Part of a small language model's weights.
Size: width 384, MLP 1280 SwiGLU, 30.6M parameters.
Architecture: RMSNorm before each block, rotary positions, untied embeddings.
Each number is 500 + 50 x the weight over the matrix's rms, rounded and kept within 0 to 999. Layers, rows and columns count from 0. Numbers have three digits each.

# layer 9 MLP up, 1280x384, rms 0.0802, rows 418-440, columns 0-95
394583446426497451455532425522425417518476572454523466472456518580488570467608412499449625522511480453485428600560540467454526474529447520471473514502487602502478528531584497453530529514519467494462536427479449512468572492476494506504489544376523523501431481445500404516524453543464420513
474562384434582583443542465512515437519467469450485486506575544508518490498497483484481529388551546514454536493466474529523583503448474650530499483514455536429575501500416438534512542466563465517557474498560558511532557536481519576429579573506380558425508491467486518509545512448550528552
556584532488472478515543541481563435445398442485501467557509546505538495438534438518511576504505501484556542502570468481465487501492475507454531527510522450564449530503523470496454528481440474475497543495476486489532483447547462460596516486462564391495570460354402458423504561506446545509
495541562538521446472530493523544553505508487516476480489466560512448481551471541547468513556442518397505466537468554561606501529504496550544555546423579496571430470494505558541508470529446397517601463493517489522498490479468608527437486529403464441448484477469539438562466489400524468434
394562495305428481567428536553487526478418519566521540550553500467480586424489463415428561503513524533555558547560599389529505566486541464401523475568526495553509461527533519438534493452548547536449457459459472481555491466497538520498460511466430488498511436448462568482567537463535582469
471425541488613582456522451472439560523503519551451508487540523528456558524496504584572510583484536464464484616570562461491542492535519524467498475508454489482500437523559498591515484451578453460507376452494523633545534604493506583554503416441492530533429442494597513483454495405529534503
553514486547461582551507515569544400555517510478544457471430441476514653482541471524443538428469490578491563468524476534515515497470453489428511519458510470502489530510508491510458472515509504538595437429577447528471477463452513499516601464569577429610550431535493520495549535401559659555
498531544513574496492543519481616547506464541493542503487526483419552543535546463471380561365324532441533461488449552506508436582492470455426507480436527608519442433549422425480468446500548494436483563456418432399465475518503519521462519359523356440493511484429602557506477444456418460507
514475421502435624487521502432407544498537536476499468479549502506577402576509516479498493464540515554469452556459582528497527564493530423533471496524581370472575463497512505498465487517499482435554507528447470465625465474479433464551665532536410503541469474421430528409412595581542557620
493522548539524606476547546506495480483555466499534489485539423457485516555532560479510560490474499454541574554512539589450492545510467517553508487574507453555498500547528523544466488494382587541502537544436545466504595539456545483536518478445498497541539577509492497522569512495444433483
577553507459488447494477412603504482453461422400519448582475523558551544566484505458527522506423523501504454452493477424570535551513479539491485506503459513458498512503510441529538574519577493483583476474456492582599537428530495411600436491524507435478522509561385443558536606394508463440
470439425476501550613523522548518552396539515501554551472505495370581522542472571510520565418532448453510494528532503483439460534485474510487529543476443485477508464484375515490467519567580486480415525491467481464534478523510503513513483522442507519468542551526549526438570462520524611479
461588474449548482436492430429545452544455588542558451384511554469402507459451568549483490399471492487379447476464483407482497425507573465488526474518502528526509508570573475427569510507467455493470462382557513492508497488404544488391593436482500512508369434505514564527508595560577462504
513530525546485423521486434525564542478461432625549555449536521546485481469541464428477558465557487535518462458479531471413529450466489413536437613478520430446559563531406412549482537550460374468518553394479501422497439537452496421489545525505530495508531514572445498472424499451574538438
432447491554489456453510475525493512517526449575521446372493387525368634488418548501483515546439470489526613528531525568514517520517475459521476498473536496482456495419444455463567562606465363495546561418511668477411453528484416568508484522423473454495436517472520467498531525464435461462
496565440540482472460507499454439576543456421560575504489519578533526546540491518457490465443369415417450535442519460558490476488574483546511489468567467517492386491439559392486513497489422583483523583456569609524478433545565601572472444478512490465574450482546487473484463435532508536547
481556535478526399420505525500480581504482572461524555564541513446552473484401468501452480496599543527458468487483565482481479495538508430475519489481503494514531507547498433488476554486616582552494498524511518521433506496494461454541436592469548511532577545526512480514521480519557595567
526509491470512476452507484579493519461506524507465525546495401492423505498470510538483504437443553496479555445492416566488566476398570441460552459429516478510540506496478580538486526464456523537557521547588469548478513449458577455476478427489533507453469581505500478526560454460545556526
490488461478488510515528566518557496538443536511435457526502515502427561501520584514407530539572552457460530490543567435482579548488400487404481530490446595455506529516634471480429557479499481484546550464499437545436453503486484508551486431519538474481551562423392465543554484465422429510
488466525560475582387454539446543448535515617469493515543556546515440548519367624500558486467439508464369411462470521380518433520521486534616469470559470451630551584430433437533480453534595478467541479501499611499502471520597429492572569507553444474513534572534435425554520481553532517571
466406574548467511482469478497457482503412533485487589477531483503562478471463450486547468489513440489486490526440459477505466564483662443498454471480417508428547543499533528476401507543497495487451431583519552513528499533528420512602461561536520593433446467523550534479462465552505408424
544462365517504482509521490464596441521461568551577476537427543406512440502468448403527548431480448502503580557414516567486591529489503448472540593537432518618533479519486537519503492371464480565485520437492550494642443601517514492505540441551469500563543473467477488509520518519469479602
441495416466541501490449521535524494466524491495454472450508496487504565470511591479529550531452549475379554524496545572540519561486469498589508435544532388519464459497543430522595506383521506493504433464516524508463459617438560501413565557412504532547439425476545480546416388560580486544
# layer 9 MLP down (transposed), 1280x384, rms 0.0709, rows 418-440, columns 0-95
582452475553530535547457563535584561444558552532460501489495549485486410562543460455547439525486470469441564552449552509446442446491433468497573503474568457491486524579448511470459496559486511610369416545532519417504503641543465485491509438559537531536499435487587562508355511491523509518
469442540514524526493523530515489441415584465489480458536521587549521544481555503559547448524497562478550474483438496520425479513536493534505512605501452532528522533606580550435488470443445466525326428462479476449487558501492461550482441453609504485557539498480540492467486604539529411479
579488424433428531537557395451467541514603473493529408496533535496460450494477483584515478490429440477512521501418547501536473532503533515505500451539500520579445501496484529555512534525510425560530478538570463605500573505404419581477446465537588504407542495558550503566457557507461455429
540509511560476525499614482479469529564452480493599483579505447512468457506515512537592548507445479377491496483461430556491515504421483480542509463521537485527538394476471444550444415483451469494553486543536554402531453432607474537455612543412519438542440456480553486511489501584436531469
446407554507526512544481560508467440638472558477503516500466442396485518510460445554474483523513475489462468498453480419482590439430480483551466562583413519491514564505475545545561574534464505591425459528588453489517468418645561447516532503522516487493558487508524575453468594573485499484
540508526495473487517495525519470427445535549462521471550543450413492532520572424602509390481574453452435466563467446552509440578423496458452524473525445466519514481462478543489478514516430469488486475510495548585484428543520479433522604547478494527487620525508417488482517476619443577485
531472496450547563495475483498561428422533420457440514501528520549506532520392479527442439479510426506414437499564508451545594482459528551455463510419403499538490427576506519501448521495602413399552458472566563447545508538509468463465472555515638516435521573456607441498417513522514486517
460471597527454585563505519548510599519513447482449439524503455469569523402551458452510484548499506413511423520531477461556517585510456561538486543615475451567453529449474522485521564478512487459542563436505414505601493467357453493491415512559381457475603461519456490583514469480490472449
497551470524555458528458533497489524541561505567486478530549497462534588522491533465609417615472471519508485570565574525518459598510484521708602451468452487476474559407445434576550480555425579445541481525544486366547416428657529558530429460546528491431529520486523531444435512481533454428
515480459496560513416551547483516503496411466487502503544530525495488509472566441506484534537482517547504499511491491374529504571499469491578508510485510534512414509460477627450504412517466478480581536447672487458492487470458483482422582458533566414528448464513495465475605428515533479465
505498503410521411528511515576495472497486454507485599484511553450533519516564470577547563550517493530482584435498536416459533467486439433520449430495394519559488384457546454600459450468530512522519509576518447551452545443467571532477431431454432409588642535553446432466449439390453516564
438459376604444538507525510517424503500447512576543513465427567532518551492562442535472481418540479537509552542458485469548456490505545507424439519515499534426436558525440375462492553369534534560606578487475553455508577429536613504437531492498578478543501456580499559557526546511530569514
443499436587536501412535493532512489544463595612428478576476496512603482541453527417514508433502501593565487472532641459450463509506469448512489419599475465494422507493398467414510446483596439495378457421529574580477529469403384495473537477385541480623465437506501548508539595504330515454
491497446474566507527498560565487512506474478506558469430590524454484552430487464529488481404489476487521608500559627508543509396477476526513459516514566440561562645538454437493518484506474428501524463505510563551421543502392551480501572541426493424562455520506500597421558506654466532502
475559591454510437447494474588477514413430521506529507451534466597436473487432535580491405510440534482477497468433416536494471523527471473574527443502523460555500412496530537433554486417454568511501568564461507523538425461516539501570445430429455496520620401466533517448595404585503450461
554512510502483483430522542514479542485526603472480570527462471519556485431474539471461447417490559438420494467525453545470502442513535435451532536513534504525516510486508502552473440462554466482397455568451434509480454472562481473511522496502503483501524466581490519538482506388509526564
538515526492504447564536481486582404458516540465614468548499535443467513560465565513413449445478521424474457469606562500554478516431485512470391427537513589484501501556491560517530584517471464488621572541458376538506502482471538534529518366595507482409476515505410486499509523561495427562
450471470536496473563461543488489581436556509453516581511471503465519398437443581512526493586569534433481512501514457637389511463426482583588461586548504520518436532505532480527521614484497415471485454549512515591393576558558550556447447529524547621499502435519504458478540460486484566445
534494473443457527457475493507489529486468524460515580463523527544503480594458512452517509453537458519478604474593497583439497543541476558462467576534512534573528455446518536473495472557608506484663523514467490527431501481462494508535449499479494478512509437505394529514495592460402545393
574462495519517505385458558456468455578480507501477530438536431405597519481533525465439502510496513577527525497507479617500585507486485500413556486517443488529520503473553432360488523439532568495416420528512418515490607431541488493609538511546516408479526511531439585478540546500574494480
469567436429589543601568512470486458495557543539471535481489474554452533479539424487554517585457527421547445531498506520577596458509462571493430590546477443521485559507498507505524571476473516576382470524518484497493484552529395526497548435494403475492383540506495485465532496538533523474
493512501504575564447553579606498505504552525525466471483579437569495473602466479506509564565523484471551544440465435472490482531472429533504566448488451488439520460499409564587469582521526521480435481548439462451602480474435501478524428478463452487476460567479436505427499578501480550536
545549498440570564458484549544461455574462463436452560526530562371465556460474443358452526474524516536539484413511519533479483473459483435480492492508500457458520415501541487548572523466553567535470523462498603469415424666493519473507504491456530590451563550489466487440442563619437594525
# layer 9 MLP gate, 1280x384, rms 0.0777, rows 419-440, columns 0-95
547472487581536520463482537509463438495468459408481516441489604482506511484445522448530465476596488484516476537488510671543439505513529530452492472468457486489532492545586537449496500502503582512381546496460550407486537518575535446458542580457442491472443541468521522522526497521480482528
450560520478591480470564558518518522460586521446517432503456505454437503492522510541513491452547538573549433469469466488532440545572461523440517457454575417488511502511607520486519485443495575591468470521517497467522544512541474566458551487582511507539501576484580509468385507557548467514
492505493550514436497461491526554490570436424501515467432478559466589456521554540501577463503478492488482394540521585506447522477558447559423503477456554576492483568481520492529521473442533485532543471574491558518541489539451433559451432474394534592463581610460500550504435435520530564464
513435547522461450470530572391488510510549546491387397517482466484418603608490411554517508543585502497517531490532528532544429446468501494440464537498473487523436544451529509442437461450503444489481447393550585509550431483502483438452504490520592514495528424567592488478480568555517500579
556452553559502439486504398493487487482498515440474438639478485547551544527418552553486453456473459528482511486522570465384534485518566560452445560537540469472563477452535463465459538479473557472482495550493521439540426478605458485555502451545522389587473444488544604461416466436459514509
527489502508475565495555558449424433458557446463473554478621555517568503492457534617441551518582463496452445448473512543522536479538461492561541455493519526508494474457449545435496430476551399425464509605525614457510575566489535487432485506419509586412505546559515505537597493606455435404
543498491509553525454373449539461486481488454443504540499434473431559544479516584531549440432512643563463556470475438580622469562548466522515451539467517533510531501461547540456389418597518517504647527552390406487638526536465555601530584380495532641443504496531534505448473534450573538484
574480409460422558453524420524476415531466407472531470493478408611487453501462500485520485505487526428484541523437480496470467521500438522519513485560468526417533573561587451499471452454439488515475490564459477561501395510596502511440489531460571557484422448488627477515474509488483471550
487502465446496493462507522487483522495506562451528583495533477538398565555548473448453447587544528533467529564558483459465518466555361502467459453490557504485499584469489566516500520526516535520516404490538489369522489537441439406370510520555490495523535470424590449471511480530525502487
493468542408464527545604549490452468608453471516468476436577468609467525523543528461585462498533620552469596394506464586537452498479497471543492478429470505422511486477513491483567485502488502455448522450553410569537640546546458479505415550627487418501362437525446503576537431450512485469
424529495459516533473527466480502476505528571494520471509431504580438530409491581487525545448490478571468443484474518548490489482479393562537477451494453424511511467442470554448462483525478503462498637522517465473484521423573494476551489511505451496552498440444494634473543471388437549511
484495536483418591524547545539469476435568465437490596528562434503499437445542477423422482528515427473509446509539484528534516506503518541427566510507576517519572431433483563522533556541434532501566460518532488481448500537445489520499463591470551533459525491440438415575506458545425577516
548499436491562465455449492513423518475519557490505447482512526539452524477525362415439446543533524517561368483547544499535487513444558496532518456493476464478487461550470503501480423427538481551504513493485482431445458564458501588476486481492535569511563524560464475455566568481550467496
478584501523559573523499491424515515502581530411462467511548494594428531531575530407462491468514559509538469500498475586478529497568465456529523550400457471526478494478535431412493462497536474484480546563500547494436472403472495496498503432547543519556489505566491526587527503555534496512
423414580568512345445523500454530502525625517517436523464569471440511431414485559494540527468405447433450462458375522569427447535503517453533493572506562635448525492477516540391495461528523453466500449461439516524458460518446451512492495398467590486504517510515463464484520452494516443463
546516500477578519493506542492459504451540533532549539537486486421548489486465438473477456534509488555543487434426382516524455568485467445393493449552536485527551552532476518552545537502572524564444575430571491499523518513552546528420484497522478513463481501446539444453439452451512619580
581564553487484498578447508526493430479578537489509516459512529584504433486461527488575598503387489512518424464529433376504474476357477523532504446535504514536535455468425514583467592540497614454627498558580449424509461492391546507453520452564504509538538428399475512496514486545531407517
491544543430553541516444561558564499486512383447543485497448537508465440425493497534570449572492477525551496497540538524433475526548539434476564559557431623538462522536517458500539469534485480424455527518493528582446517598544466471497482512541414499503438569426523500587504465505438499589
431487597555506509514503505464512556508567450541437500582439542410561476462609452539522441494451470504497474527508468558511503439531484512531484467498380473522437546467465484481544507454501471558475556515423459551569429543494510465481496457447493584497542481510501463548575462538424531556
579433492474483512489502488588538538476434561497506529537515525632477594495527505435522504487580493458437498518541589568518492558511483480548535479529482455542537542529465465494491466458486492483485438387450539505570720426616520485437519478463493525452462482430499427475614478490508520560
487519518381497488421488542486520481575493417548559482460471523424530524435500497526426565484589539493533461553521497421558532517414593583464457571552461508532453584548446471518491411578472532473576410562471483485577542437548476495512542493545441554498585488507528497528547482480563540555
422497587507472540511406422488600422513474459446443506523473539472491420488547516440548477451466548482512573489428617561583454553514455473589517530467520446537477372515459493426504510542542486502549494483511541594469526562617516514475500498472445590480534416470486417479547513502537492531